Part of a small language model's weights: no biases in attention or MLP, local attention windows.
Each number is 50 + 15 x the weight over its row's rms, rounded and kept within 0 to 99. Layers, rows and columns count from 0. The size before them is the row's rms in percent of the matrix's.

# up: layer 7 MLP up, 512x192, rms 0.139, rows 144-155, columns 0-191
# down: layer 7 MLP down (transposed), 512x192, rms 0.0765, rows 144-155, columns 0-191
# gate: layer 7 MLP gate, 512x192, rms 0.141, rows 145-156, columns 0-191
up144 093:57 68 28 66 57 35 63 58 59 15 60 57 43 66 44 35 57 37 47 40 31 69 45 23 49 59 56 46 72 82 54 69 42 50 66 72 46 46 40 14 77 34 56 69 53 46 43 69 44 81 40 50 53 37 52 62 60 59 69 48 54 36 53 85 36 67 63 83 45 52 42 37 39 37 61 51 54 53 48 44 50 61 54 65 30 35 49 60 60 51 66 41 41 74 47 55 54 38 43 87 40 34 58 78 39 58 55 85 54 69 41 65 42 71 68 54 64 61 29 45 48 65 47 45 54 76 59 45 57 50 41 35 30 23 62 40 55 67 58 64 48 64 59 47 52 55 60 80 77 16 54 53 30 93 47 37 54 59 48 59 26 35 31 39 58 61 29 64 53 70 62 31 36 63 63 48 25 82 56 37 41 60 44 18 50 57 44 60 61 29 31 40
down144 092:49 31 68 19 39 65 40 45 40 77 53 40 54 22 24 72 64 41 62 67 76 34 50 83 94 39 43 51 42 28 56 41 36 57 25 31 40 40 40 56 33 57 28 24 54 74 65 33 51 54 61 42 49 37 56 31 54 45 47 58 39 69 39 35 51 53 47 53 70 26 49 88 54 42 31 50 36 66 41 43 45 55 46 32 38 54 53 34 42 69 41 51 68 51 51 65 58 64 33 56 30 58 50 14 41 64 61 57 51 52 55 43 17 40 48 51 36 52 60 43 34 36 65 38 51 29 62 42 20 74 41 64 52 49 46 42 68 37 28 37 69 39 31 61 56 65 38 26 20 71 47 40 68 48 58 77 52 54 43 42 68 39 42 46 44 12 43 27 59 45 39 45 51 30 51 85 61 57 36 52 77 49 51 84 42 42 66 29 54 47 58 71
gate145 101:50 60 56 38 64 69 58 68 56 39 70 40 29 73 49 31 34 66 50 32 73 67 62 40 53 46 49 43 57 79 30 59 45 65 49 56 64 57 39 48 36 52 28 89 64 47 26 50 54 56 39 31 89 57 74 25 57 54 67 38 44 47 58 58 66 41 61 39 57 57 43 46 33 49 48 35 28 24 53 37 44 29 54 50 51 65 45 55 55 42 63 53 62 56 82 54 45 38 14 70 68 30 62 33 41 54 53 57 53 56 62 45 67 55 71 49 32 73 48 60 61 49 92 44 19 42 40 55 73 24 38 28 17 48 27 64 81 53 42 60 48 67 53 50 39 72 58 61 52 46 92 48 50 44 67 66 57 61 50 38 43 33 61 09 65 42 58 53 53 63 63 41 30 33 61 41 30 46 81 62 49 54 55 56 66 40 55 50 37 40 82 33
up145 099:54 70 38 68 33 56 19 59 36 52 46 87 48 40 54 54 58 60 33 63 27 55 41 67 35 38 62 33 44 51 46 74 21 40 63 61 55 22 41 41 60 36 67 25 51 66 52 29 30 56 44 33 33 25 44 42 27 67 47 47 35 50 52 81 37 60 58 72 40 62 30 63 72 70 63 37 59 48 33 58 55 55 53 39 40 39 37 56 50 48 45 42 41 55 36 16 30 47 47 62 38 61 42 72 72 64 70 38 40 59 30 49 64 49 28 35 50 48 52 75 23 72 21 67 53 33 75 34 28 67 46 47 69 35 57 54 45 53 61 33 99 20 41 54 61 61 59 58 44 56 47 80 64 49 49 57 36 45 37 59 42 37 51 79 33 39 27 09 32 53 26 42 49 48 44 34 33 38 40 33 42 34 36 43 34 50 60 42 67 46 60 56
down145 104:60 54 40 50 52 37 67 59 68 58 57 51 51 69 27 45 31 44 75 31 47 47 40 20 43 63 33 86 44 50 56 44 59 55 32 22 60 62 78 51 76 47 35 62 61 59 22 45 77 37 57 58 52 67 54 65 44 36 40 57 60 49 59 49 36 42 52 43 60 39 37 49 41 53 45 63 27 69 47 57 67 52 37 72 59 44 45 64 43 52 54 87 34 50 46 39 64 58 32 70 55 25 60 33 67 20 40 62 57 59 34 59 46 43 57 74 52 33 52 33 69 27 58 52 45 42 37 66 22 51 45 51 36 39 38 50 47 63 39 28 30 55 68 58 31 37 30 47 49 50 42 40 40 74 15 26 63 57 52 53 63 35 48 22 62 79 80 78 72 79 41 57 60 71 48 64 59 28 78 36 56 98 57 77 49 51 52 36 39 31 47 25
gate146 099:65 48 20 36 49 59 45 32 53 63 37 62 55 44 30 45 44 48 50 54 28 51 40 50 60 53 51 61 56 33 52 35 39 79 43 41 71 90 68 60 56 78 56 61 30 26 73 32 52 64 51 43 63 66 68 84 46 47 38 49 69 34 46 44 45 41 44 46 37 49 47 71 69 67 44 65 53 32 21 60 45 36 35 60 42 47 50 58 53 41 53 49 37 27 18 59 45 55 71 51 63 62 60 52 33 58 75 62 64 52 55 33 57 56 46 45 60 30 43 45 58 74 56 63 38 41 09 38 41 75 47 34 13 23 62 62 52 11 53 62 47 47 60 63 48 52 12 33 37 35 52 47 28 39 37 46 58 52 57 59 66 42 28 59 40 91 75 41 44 48 38 55 48 91 75 65 30 54 58 74 61 49 63 45 74 58 17 64 52 51 53 62
up146 099:64 58 54 53 31 37 58 45 48 53 46 34 57 69 44 68 33 59 62 49 66 42 28 37 64 51 64 48 78 60 56 41 46 57 28 65 66 77 50 75 63 38 57 35 38 44 51 40 46 44 68 38 74 60 47 46 80 51 44 51 47 42 35 44 80 82 20 54 71 54 41 42 45 47 40 76 54 35 25 59 71 31 49 58 27 36 39 59 59 42 60 29 26 54 59 35 77 62 36 32 50 69 60 65 53 22 66 75 48 53 61 30 76 24 52 26 30 14 54 28 45 82 37 53 63 61 41 49 44 60 36 54 17 26 54 69 66 75 38 41 51 48 54 56 48 60 12 53 32 69 41 59 70 57 67 51 53 49 71 74 53 49 58 46 66 53 56 37 68 65 37 62 46 77 69 49 34 60 72 67 64 34 53 52 75 48 32 31 42 69 30 58
down146 102:35 50 41 56 68 57 29 52 27 47 32 42 32 58 35 39 44 29 60 62 37 54 48 79 43 26 76 56 33 63 31 41 32 41 14 36 37 54 42 47 22 24 58 43 34 22 43 72 48 50 70 36 45 44 71 46 39 43 42 38 54 45 46 69 22 41 55 62 77 59 38 49 34 57 58 35 54 56 58 57 35 68 81 68 53 45 48 47 52 53 49 66 57 59 60 38 43 56 48 50 56 46 71 68 44 54 51 67 38 56 38 68 39 53 38 46 33 72 11 60 37 47 59 43 54 73 93 61 51 32 69 83 62 53 58 22 34 68 39 55 55 63 68 55 22 82 48 48 79 38 71 48 47 35 50 61 30 82 71 64 39 82 62 60 51 52 41 70 36 45 43 41 49 24 47 68 75 43 62 26 54 43 19 54 45 53 57 53 64 50 58 25
gate147 102:24 54 61 32 37 40 68 27 35 43 32 27 41 30 26 66 61 65 40 46 44 46 36 61 50 37 78 54 48 49 34 61 44 61 59 58 44 44 42 62 31 44 81 53 44 58 35 30 64 58 68 60 45 53 46 55 59 54 69 30 53 64 61 61 51 51 44 47 37 16 54 20 67 71 61 42 32 50 01 33 49 38 66 61 28 50 49 34 56 66 47 39 56 54 24 49 59 39 45 56 47 63 47 59 35 49 58 45 62 51 62 60 67 19 44 44 68 65 45 50 50 50 66 21 31 62 44 45 53 62 54 48 52 50 24 56 78 36 21 34 33 25 32 53 34 73 62 40 28 63 52 39 56 29 62 78 85 37 36 60 54 64 80 42 41 60 67 80 84 54 73 76 45 53 45 58 64 64 49 52 34 27 73 49 75 44 67 44 21 62 66 45
up147 097:45 49 45 53 40 30 57 59 36 78 27 59 63 30 41 73 59 64 41 48 58 41 46 90 65 73 46 28 39 08 27 43 55 72 42 74 62 48 55 77 40 60 46 50 46 37 37 48 43 68 69 68 41 56 68 50 48 50 38 32 60 44 55 43 34 46 65 59 39 13 44 58 74 47 46 63 32 46 42 37 58 63 52 66 64 74 50 54 66 34 28 58 60 54 42 45 64 55 58 50 13 82 82 64 66 47 56 59 77 57 55 57 53 30 46 53 57 32 75 47 33 44 47 28 30 40 11 53 48 84 50 28 69 17 56 43 56 54 49 40 53 54 49 77 55 41 62 60 59 71 44 50 63 56 56 57 55 44 24 68 32 57 59 74 32 56 56 72 38 42 70 61 56 61 31 49 35 40 50 47 36 59 48 20 44 57 24 87 37 50 51 28
down147 094:45 72 72 64 32 76 31 27 37 24 57 45 39 45 42 47 17 73 52 60 45 47 46 27 57 32 89 78 35 61 48 56 35 48 54 64 14 38 18 27 50 28 62 40 49 53 50 47 72 64 45 51 66 44 40 34 74 53 74 50 30 60 69 62 36 52 43 73 32 39 60 40 32 56 25 53 31 39 44 52 49 60 66 56 19 31 54 44 39 58 10 33 51 57 40 62 40 52 54 58 78 39 52 42 36 70 59 58 46 49 68 56 66 69 24 62 50 62 33 30 55 67 60 68 53 48 66 66 56 63 58 46 44 29 38 32 47 34 30 70 38 34 52 61 35 62 35 26 55 47 41 58 64 51 57 46 71 63 84 60 43 48 59 19 49 67 67 48 71 42 34 54 18 36 43 73 61 70 60 45 64 48 39 50 57 56 67 40 42 47 77 63
gate148 101:34 47 35 36 25 42 58 43 53 25 38 49 28 59 50 39 72 70 49 50 34 39 62 56 64 56 31 43 52 36 67 72 59 63 32 36 39 55 47 56 37 53 61 31 51 59 49 40 17 80 43 11 55 69 44 25 49 94 47 62 77 47 43 49 70 39 55 62 25 44 60 39 33 50 47 38 49 65 39 60 60 70 66 60 44 60 55 60 66 27 31 40 43 58 68 60 67 44 52 40 74 54 75 31 45 45 54 51 42 82 53 26 41 24 72 66 44 38 42 40 43 65 60 27 38 34 62 31 54 69 73 65 36 59 38 50 42 37 61 33 54 55 35 56 54 69 46 69 33 53 40 26 69 68 52 82 36 48 61 63 34 72 40 48 59 40 54 22 39 73 72 77 79 46 59 26 55 71 49 37 58 50 65 55 24 23 25 33 41 53 57 59
up148 098:45 35 36 60 59 57 23 45 00 47 45 26 67 49 50 65 66 89 42 47 47 57 46 37 53 13 54 50 55 56 16 36 39 38 68 63 44 48 64 45 60 72 28 43 62 37 23 59 67 48 46 46 65 62 41 54 60 54 73 47 34 51 69 47 54 59 45 58 56 48 30 73 18 45 40 74 28 39 53 41 56 41 33 35 58 35 53 48 89 74 57 56 38 49 41 42 47 20 44 61 45 41 44 43 42 39 68 58 51 35 46 69 60 41 29 40 48 56 52 43 73 42 49 58 31 53 45 47 43 40 55 58 46 43 41 65 69 65 68 43 23 70 68 14 59 50 66 49 61 15 40 47 67 51 56 54 45 87 25 41 47 70 57 51 72 65 58 47 50 21 50 61 41 50 48 68 44 27 23 64 50 60 74 57 94 23 41 63 60 38 48 46
down148 098:62 51 30 47 31 50 59 55 55 37 38 68 44 61 65 27 10 67 71 53 62 49 49 38 57 72 49 43 50 46 51 70 70 52 15 54 64 48 33 62 41 63 60 50 49 78 55 83 48 41 68 56 44 73 57 31 42 71 65 38 56 54 40 45 64 38 55 24 33 82 56 54 45 34 52 40 34 39 42 40 38 36 28 24 55 29 46 30 27 56 54 70 55 40 42 33 43 50 41 68 58 62 32 54 47 60 14 50 61 67 47 43 24 38 54 63 42 38 39 67 15 58 34 59 46 44 54 55 38 36 50 55 39 32 51 37 37 26 88 50 79 33 45 70 56 33 39 73 53 60 55 33 14 36 61 38 49 46 54 78 46 58 67 21 35 55 57 38 40 63 58 42 48 43 68 61 47 73 58 79 77 46 15 52 51 51 30 55 14 37 48 62
gate149 098:49 36 46 37 66 20 47 45 56 39 35 87 77 54 30 45 57 41 65 43 19 60 57 59 46 75 34 72 69 59 73 43 45 78 39 29 57 41 42 49 47 71 54 51 46 53 52 69 67 39 46 61 66 54 47 36 25 31 50 43 52 50 80 64 39 43 65 72 25 60 59 57 81 37 52 42 47 45 48 69 78 62 44 26 30 50 31 45 81 64 71 23 55 39 34 58 31 39 46 58 42 70 69 58 42 52 59 50 35 42 50 60 26 56 49 29 64 27 40 42 34 65 50 61 44 71 65 45 33 68 54 34 51 62 76 36 40 53 53 41 36 54 58 33 69 48 56 52 46 53 64 71 47 52 50 72 47 23 48 71 56 65 50 67 62 67 28 43 66 59 56 52 53 79 45 82 54 09 32 04 64 37 58 47 47 61 51 83 45 35 52 61
up149 102:35 53 50 40 48 60 64 58 78 33 51 54 47 51 67 34 39 58 51 40 44 84 30 47 55 31 45 69 55 54 62 78 60 55 54 61 61 75 41 51 64 39 46 37 65 76 56 33 35 51 61 59 29 17 33 20 72 55 50 48 65 43 43 17 40 70 51 53 76 27 31 56 37 73 52 42 28 51 40 48 45 70 47 58 61 74 49 85 32 37 30 60 65 62 61 54 63 36 53 57 35 69 62 45 88 57 63 62 84 46 42 73 62 63 52 64 37 57 37 66 60 58 66 77 57 46 50 38 47 63 42 58 42 26 42 52 35 65 67 69 46 31 67 39 41 54 46 62 38 39 60 43 45 31 38 29 43 42 36 31 54 38 68 15 76 36 46 35 70 31 29 50 57 19 67 49 62 71 42 54 51 48 52 62 36 73 60 13 54 53 82 38
down149 098:61 15 66 82 37 68 38 42 49 94 65 16 61 13 53 67 53 29 44 56 67 35 48 49 49 49 33 36 16 64 29 40 44 55 46 26 45 33 78 76 64 41 45 52 70 43 59 63 43 63 53 24 37 67 56 60 47 64 50 38 66 75 61 66 86 65 44 26 50 58 42 49 47 59 49 45 92 21 22 47 45 36 40 47 48 26 34 43 57 49 45 51 54 40 54 39 68 40 51 52 69 26 52 49 28 47 33 56 48 42 37 67 48 34 51 39 65 54 73 40 57 44 58 43 45 60 45 32 59 88 42 58 68 76 35 40 38 26 47 45 78 62 31 49 48 51 36 33 72 49 45 27 43 61 30 53 47 31 65 72 45 63 52 49 44 58 54 41 40 53 38 73 46 53 65 43 80 66 45 45 46 57 37 45 74 66 33 53 53 56 35 34
gate150 103:66 45 44 44 38 60 22 60 40 51 54 69 57 31 44 64 45 59 40 39 68 77 76 54 56 56 58 41 58 60 31 58 25 26 29 43 58 31 52 49 45 43 57 51 35 21 42 35 32 47 38 39 56 67 35 63 35 51 62 55 34 55 44 45 43 08 52 58 40 48 51 34 42 57 42 35 41 40 31 59 82 34 52 75 60 59 16 60 56 62 45 26 60 48 54 50 51 41 31 71 42 50 61 53 51 79 63 18 20 65 63 52 57 30 45 78 38 26 23 21 60 40 31 69 41 05 68 46 56 43 53 43 33 65 62 35 35 32 55 63 57 26 31 53 31 69 38 37 65 76 34 28 47 62 55 48 50 31 50 58 60 74 65 48 77 29 66 59 57 71 73 44 70 38 50 58 28 54 51 76 57 29 57 53 35 52 56 57 23 40 69 42
up150 099:34 56 41 85 56 38 33 61 41 52 55 35 36 61 60 33 65 54 54 59 50 27 31 61 34 59 42 25 39 61 50 22 55 55 40 62 38 66 54 41 20 23 64 29 29 46 50 45 76 55 37 76 60 45 50 24 59 29 62 53 45 55 57 63 66 35 24 52 46 50 11 70 50 32 49 44 35 49 58 39 41 83 38 44 24 43 35 54 76 61 43 46 54 46 53 63 53 50 50 59 25 50 40 27 58 70 56 65 81 28 35 56 30 85 37 43 42 69 36 64 42 62 71 48 77 69 44 49 73 62 63 58 56 40 37 46 71 59 39 68 35 42 43 60 53 42 53 51 54 47 78 69 72 44 57 33 44 65 49 47 68 36 47 61 49 54 40 54 65 43 74 39 35 50 70 47 62 43 56 71 50 66 64 54 84 88 82 71 66 50 79 72
down150 101:56 37 37 23 54 78 19 43 68 54 44 63 42 61 63 42 49 58 47 56 44 74 23 41 75 65 24 32 63 41 41 58 35 41 58 62 60 40 70 48 83 51 63 56 59 50 62 36 55 52 66 43 46 31 70 74 58 82 61 45 51 45 58 40 49 28 57 57 54 55 67 43 36 60 60 41 64 71 46 32 36 21 44 55 65 50 80 57 50 29 47 56 60 35 58 25 66 33 31 31 53 47 44 67 46 26 58 19 69 78 74 44 44 37 36 34 68 42 72 59 34 28 75 65 34 59 52 59 34 33 27 54 45 44 47 32 25 49 63 49 51 62 42 71 47 48 76 61 23 45 09 69 38 70 44 40 53 37 58 74 30 34 44 35 62 12 45 25 38 47 56 32 56 62 37 58 45 48 54 50 53 47 65 32 42 48 61 60 51 52 74 85
gate151 109:19 54 25 24 85 46 50 56 44 28 80 56 38 34 66 55 76 48 51 49 32 34 38 70 58 66 63 45 60 70 59 58 73 51 58 69 49 76 52 49 44 58 30 71 57 45 80 33 15 55 70 88 51 55 52 43 43 34 46 59 72 42 54 59 47 66 59 48 63 58 56 44 59 48 45 61 37 50 60 50 41 53 31 79 66 34 65 61 33 09 71 26 34 60 40 43 44 34 45 53 50 58 36 62 46 64 51 49 46 30 63 63 65 53 26 47 55 86 54 35 64 33 44 61 31 14 49 47 54 48 40 75 55 74 78 58 26 47 69 42 43 78 71 56 16 46 37 54 56 56 41 52 81 51 30 67 36 81 66 43 55 46 63 45 54 43 23 55 49 56 70 61 54 48 47 48 46 42 48 57 81 57 46 44 55 74 54 56 35 59 32 47
up151 104:47 55 37 43 35 35 64 52 50 51 68 42 83 45 68 67 29 58 33 30 66 65 52 13 28 52 49 45 38 45 43 44 48 46 43 52 40 68 32 64 52 46 67 32 45 77 34 40 60 68 60 13 70 37 30 38 54 45 58 49 32 78 55 32 21 30 35 45 73 40 60 25 39 41 31 38 36 48 37 46 40 30 50 46 17 61 51 45 63 52 59 49 59 33 42 55 55 36 43 71 54 68 67 39 35 34 55 54 56 83 37 48 43 59 51 34 51 57 25 63 40 51 87 35 57 40 64 54 44 36 40 29 42 49 19 33 51 61 48 38 61 13 57 76 68 48 41 25 28 51 55 25 11 43 48 44 66 66 58 47 46 52 61 77 53 64 39 69 61 42 53 26 60 51 61 37 84 69 69 59 50 70 69 32 37 56 46 38 77 54 52 68
down151 101:53 67 53 73 52 56 15 81 43 47 54 73 69 51 49 48 52 58 38 39 60 45 67 84 48 49 45 62 45 35 56 48 30 52 70 35 35 65 39 25 50 27 28 38 62 59 80 42 35 24 37 53 30 60 44 55 54 53 58 60 58 45 33 60 63 60 45 46 51 49 48 66 58 52 41 80 34 49 48 41 57 47 34 57 55 33 50 43 24 73 47 62 55 60 71 43 36 71 72 40 49 59 51 52 51 34 27 66 45 24 37 83 38 63 27 58 42 67 85 11 37 56 49 47 22 39 36 36 59 41 36 61 44 44 57 17 31 49 47 67 16 58 78 69 36 59 62 69 47 48 28 77 52 53 50 47 39 57 33 44 70 58 49 39 64 79 54 65 16 55 66 51 49 31 57 54 27 57 60 74 75 68 16 49 43 61 74 57 38 43 54 36
gate152 099:41 27 42 59 64 69 44 47 36 43 82 77 66 53 37 50 40 38 52 31 45 66 33 53 55 52 75 59 29 54 58 60 65 38 56 54 04 50 43 51 48 58 39 69 30 53 63 62 34 44 77 51 48 41 61 35 35 70 61 27 44 36 15 27 31 64 40 32 48 47 44 63 34 71 57 52 33 43 47 46 45 57 94 37 63 51 78 45 75 76 50 60 71 50 75 44 68 50 25 60 34 51 26 47 48 46 48 64 27 49 61 50 79 81 57 40 47 47 80 62 55 33 34 43 55 41 36 33 54 65 50 41 24 32 54 52 65 40 71 65 53 63 53 34 57 44 49 34 32 46 59 47 77 33 52 39 58 64 21 62 54 35 37 30 57 58 65 82 67 71 39 73 33 54 69 61 59 65 67 42 61 53 68 60 27 61 56 17 49 47 45 48
up152 100:63 42 72 48 51 31 42 32 91 45 37 53 41 60 45 50 65 55 35 73 63 63 61 58 64 54 56 49 83 58 49 51 60 43 68 33 67 47 49 35 40 45 51 55 33 44 58 54 63 72 36 35 69 63 75 47 69 87 46 73 31 48 69 48 47 66 69 35 60 20 39 58 76 49 74 65 47 15 67 45 64 45 52 47 47 55 38 52 73 39 50 37 61 50 32 55 57 75 46 32 58 57 70 60 57 24 28 35 67 46 53 74 56 28 38 19 34 31 57 39 50 60 24 46 36 65 48 70 37 31 56 24 51 34 55 65 30 66 57 40 63 49 87 48 53 35 66 57 61 35 74 60 49 51 37 81 71 64 63 57 45 77 58 61 49 38 58 48 30 61 52 34 58 80 31 56 39 32 37 62 30 16 38 51 68 57 35 52 26 37 52 42
down152 095:31 70 60 60 65 61 42 51 33 23 40 68 51 67 36 32 43 59 53 35 40 18 18 60 35 52 68 58 47 18 70 53 39 44 32 50 25 58 55 40 34 36 59 25 28 33 50 38 76 62 56 34 27 47 37 43 41 39 55 32 64 32 35 79 45 41 58 86 50 42 47 63 42 56 39 40 43 87 48 41 43 41 47 31 43 42 39 45 40 42 88 37 68 46 57 44 43 45 41 65 74 45 23 50 52 28 43 56 54 17 34 23 49 68 41 44 14 55 57 62 67 38 50 54 55 60 36 66 54 53 34 48 64 40 93 63 33 45 40 70 39 21 58 54 52 51 41 39 52 34 62 60 27 39 51 28 60 34 65 39 42 26 61 77 54 43 34 34 59 47 66 64 60 38 39 47 44 33 43 26 70 64 50 56 16 30 51 67 42 38 42 37
gate153 113:47 62 85 17 44 28 33 42 55 71 44 70 32 48 54 49 45 43 41 69 31 56 50 68 52 85 59 51 47 51 48 79 58 39 18 45 44 74 50 47 65 58 44 47 54 74 44 40 52 45 48 56 81 41 70 49 53 66 52 31 46 38 49 49 76 82 32 66 33 46 43 54 51 33 65 65 39 58 38 30 39 35 45 59 79 76 37 69 59 31 64 55 37 80 45 46 24 63 36 53 39 36 31 29 46 62 63 41 54 38 64 67 42 45 11 48 36 72 48 54 34 38 55 64 52 68 38 79 89 55 53 75 75 70 46 49 25 55 45 68 39 55 44 43 68 53 20 34 53 45 37 66 46 58 31 56 48 45 63 70 65 52 42 62 33 51 27 52 71 45 64 49 38 68 50 60 63 29 35 49 27 39 58 60 57 91 45 72 45 42 35 45
up153 113:59 53 32 46 44 44 59 52 78 53 30 59 35 53 67 48 27 45 44 37 45 28 66 71 52 69 39 39 66 44 54 46 54 72 52 66 48 35 70 48 32 50 27 62 28 52 49 43 68 61 47 46 76 52 68 67 63 31 84 44 60 83 83 81 81 58 32 36 32 45 62 55 59 52 43 64 26 64 20 45 50 56 56 42 72 41 39 74 81 47 38 45 53 42 64 32 35 44 44 61 39 25 28 72 61 74 64 60 64 41 44 58 51 37 50 51 42 54 40 58 55 55 62 70 45 37 61 41 71 57 34 73 62 74 29 76 35 47 32 38 58 39 53 55 33 48 51 65 78 68 50 56 48 00 68 65 23 57 53 27 38 63 62 55 59 68 53 29 46 70 45 53 27 37 43 46 55 55 29 76 54 36 70 64 37 72 63 33 40 34 57 61
down153 113:16 62 71 28 79 59 40 48 66 64 28 64 36 58 51 34 19 35 26 64 75 66 62 61 58 75 63 47 60 51 41 75 71 41 18 45 71 69 63 42 43 66 55 38 59 34 54 45 67 54 45 50 96 30 49 40 47 32 40 35 49 29 58 66 66 73 43 44 43 41 40 61 47 32 54 71 63 53 40 39 59 50 46 87 69 79 33 63 70 31 57 74 61 72 38 71 36 65 46 47 47 52 73 31 52 68 54 46 55 45 49 45 53 24 19 45 47 53 54 54 55 44 74 55 49 52 59 62 61 67 55 82 42 82 57 47 19 52 39 47 22 53 48 23 37 31 24 58 56 66 42 46 50 66 38 56 63 56 58 55 47 56 31 69 35 59 53 50 51 42 62 50 48 49 53 69 73 38 24 61 41 15 47 57 66 68 51 65 37 41 45 54
gate154 099:41 31 47 54 47 46 41 58 46 72 70 53 63 64 34 33 63 30 66 26 49 41 75 48 38 28 33 47 48 64 49 31 51 58 67 34 49 54 46 61 56 71 42 60 16 50 55 89 51 40 29 48 43 69 52 23 33 66 79 84 34 25 48 72 37 45 54 36 38 59 12 53 54 49 40 31 46 66 48 57 72 65 32 38 65 24 50 31 67 59 66 48 50 42 49 51 23 54 70 72 49 71 45 37 43 72 77 42 53 76 52 27 81 64 52 44 56 70 39 52 51 38 50 72 50 74 54 31 52 45 55 58 49 68 46 70 39 68 18 51 40 55 30 35 46 53 50 50 69 29 24 40 49 83 52 67 51 65 63 29 61 58 43 48 57 41 57 39 31 56 36 41 33 50 39 65 68 17 72 44 46 39 54 69 39 68 33 63 37 27 58 30
up154 093:56 43 68 59 28 46 68 63 57 88 62 40 45 52 41 41 50 49 44 23 67 13 86 60 64 59 38 38 53 09 53 39 63 47 47 36 51 40 37 37 91 44 09 59 26 44 36 69 66 37 69 43 49 31 71 41 47 27 64 52 45 34 63 41 39 40 48 44 47 37 43 31 69 55 49 42 74 40 80 78 50 39 36 35 44 51 54 53 58 51 79 65 25 44 41 37 41 59 44 60 64 40 47 59 43 22 75 41 36 38 45 29 58 57 61 65 66 67 38 66 52 64 44 69 32 62 54 22 46 60 51 45 33 79 55 95 43 60 43 61 53 54 49 50 56 48 77 57 32 51 32 38 61 42 49 73 57 44 36 41 53 38 66 39 42 60 76 47 43 64 65 41 31 87 62 56 41 39 40 37 64 38 39 38 53 65 62 67 34 44 68 48
down154 093:40 53 20 42 59 35 45 46 40 29 29 82 41 65 51 37 50 26 54 23 34 55 73 57 34 33 53 39 42 56 60 44 58 51 75 38 71 47 69 38 39 31 52 39 49 37 69 14 51 54 39 50 36 95 62 37 59 47 55 67 28 41 32 43 57 55 19 48 52 49 64 80 39 49 31 41 22 57 50 51 66 68 46 42 57 54 65 78 71 48 28 40 47 65 49 51 15 39 52 64 54 24 55 50 64 36 65 70 36 50 44 54 57 47 63 36 42 55 58 40 34 37 55 44 19 35 66 51 49 28 19 62 66 42 34 43 35 50 35 57 34 73 24 63 48 73 54 52 49 26 27 56 57 57 91 72 25 54 65 79 52 40 66 69 64 69 37 75 80 56 35 41 48 73 54 66 44 55 64 63 54 53 49 45 54 60 40 63 54 46 67 46
gate155 101:44 46 76 46 77 48 02 58 37 60 61 69 64 67 56 59 37 62 45 15 71 84 47 37 51 40 56 39 27 33 33 41 64 40 63 45 38 45 23 46 56 50 57 57 52 47 56 26 55 33 47 28 49 52 68 44 42 45 55 44 59 66 62 10 94 26 78 50 59 72 47 20 39 28 43 45 66 32 45 49 34 77 46 37 59 50 14 64 46 35 47 55 52 62 83 18 25 38 34 72 48 60 52 58 25 41 46 52 37 63 59 65 59 42 65 47 54 32 30 40 48 54 91 54 47 33 53 57 50 49 66 49 42 66 40 35 49 61 59 73 48 59 76 52 42 36 35 37 62 75 44 62 30 78 48 37 36 47 45 52 50 59 58 55 35 35 72 51 45 48 41 57 60 43 57 78 47 47 61 42 64 56 67 75 57 45 32 63 45 42 55 58
up155 099:33 28 70 25 51 44 46 41 59 53 62 32 43 42 56 43 51 56 65 43 58 45 61 48 81 56 33 38 50 58 51 40 46 62 59 58 60 57 18 77 39 57 67 72 36 54 40 38 53 67 40 39 53 81 64 40 61 55 52 55 53 64 74 30 33 45 71 56 88 74 64 23 33 56 38 12 70 57 71 77 45 41 57 70 40 47 11 72 59 27 67 76 60 69 49 55 36 55 60 61 65 60 70 37 52 39 43 68 29 33 57 46 46 37 71 23 37 30 33 60 45 48 63 44 34 44 31 63 60 70 79 37 37 64 33 57 40 75 19 57 45 56 54 63 34 48 51 51 46 52 27 58 83 63 39 60 29 27 61 61 30 65 46 68 44 57 70 40 32 37 42 60 60 56 29 59 60 47 54 47 58 50 40 60 10 51 58 71 54 54 40 27
down155 095:62 61 43 58 99 59 28 60 40 23 50 74 66 85 47 45 46 48 12 56 67 69 55 45 14 74 42 45 47 66 59 47 39 51 50 57 54 72 41 33 38 50 47 60 30 43 43 45 76 50 39 61 30 50 18 80 64 65 38 49 51 51 42 69 38 38 63 59 35 55 58 57 63 34 58 70 31 81 71 53 48 39 40 67 52 46 30 35 73 33 20 39 55 35 47 41 64 75 52 51 28 67 52 67 30 58 57 61 55 30 32 51 39 69 55 38 39 46 40 36 25 57 46 74 48 43 71 24 48 21 50 52 47 47 25 44 26 46 54 59 62 67 56 43 28 54 22 46 28 48 37 40 28 55 61 69 57 35 65 56 59 48 52 33 41 47 43 39 38 59 29 44 48 52 63 22 36 64 59 30 47 44 74 67 53 16 48 41 48 58 73 55
gate156 101:51 71 67 21 61 85 43 32 57 33 43 62 40 61 35 22 66 24 45 49 51 12 50 71 50 59 44 57 49 00 74 42 38 62 76 51 45 28 49 49 56 40 44 45 37 49 49 36 52 39 53 69 57 63 71 46 41 18 53 23 36 50 53 34 54 39 48 63 51 73 58 38 29 47 52 84 53 26 20 72 70 30 33 41 45 37 58 43 36 21 58 33 59 66 22 81 60 43 66 64 33 58 68 57 41 62 38 36 26 31 55 45 32 82 52 50 49 49 60 50 59 61 47 64 61 29 56 47 38 67 43 54 64 37 54 64 33 62 61 64 59 63 50 67 35 63 23 50 31 87 52 41 56 44 49 50 43 41 44 56 50 75 67 66 43 37 58 56 38 46 72 43 43 34 40 38 70 47 73 46 66 48 40 73 34 49 52 53 65 55 47 55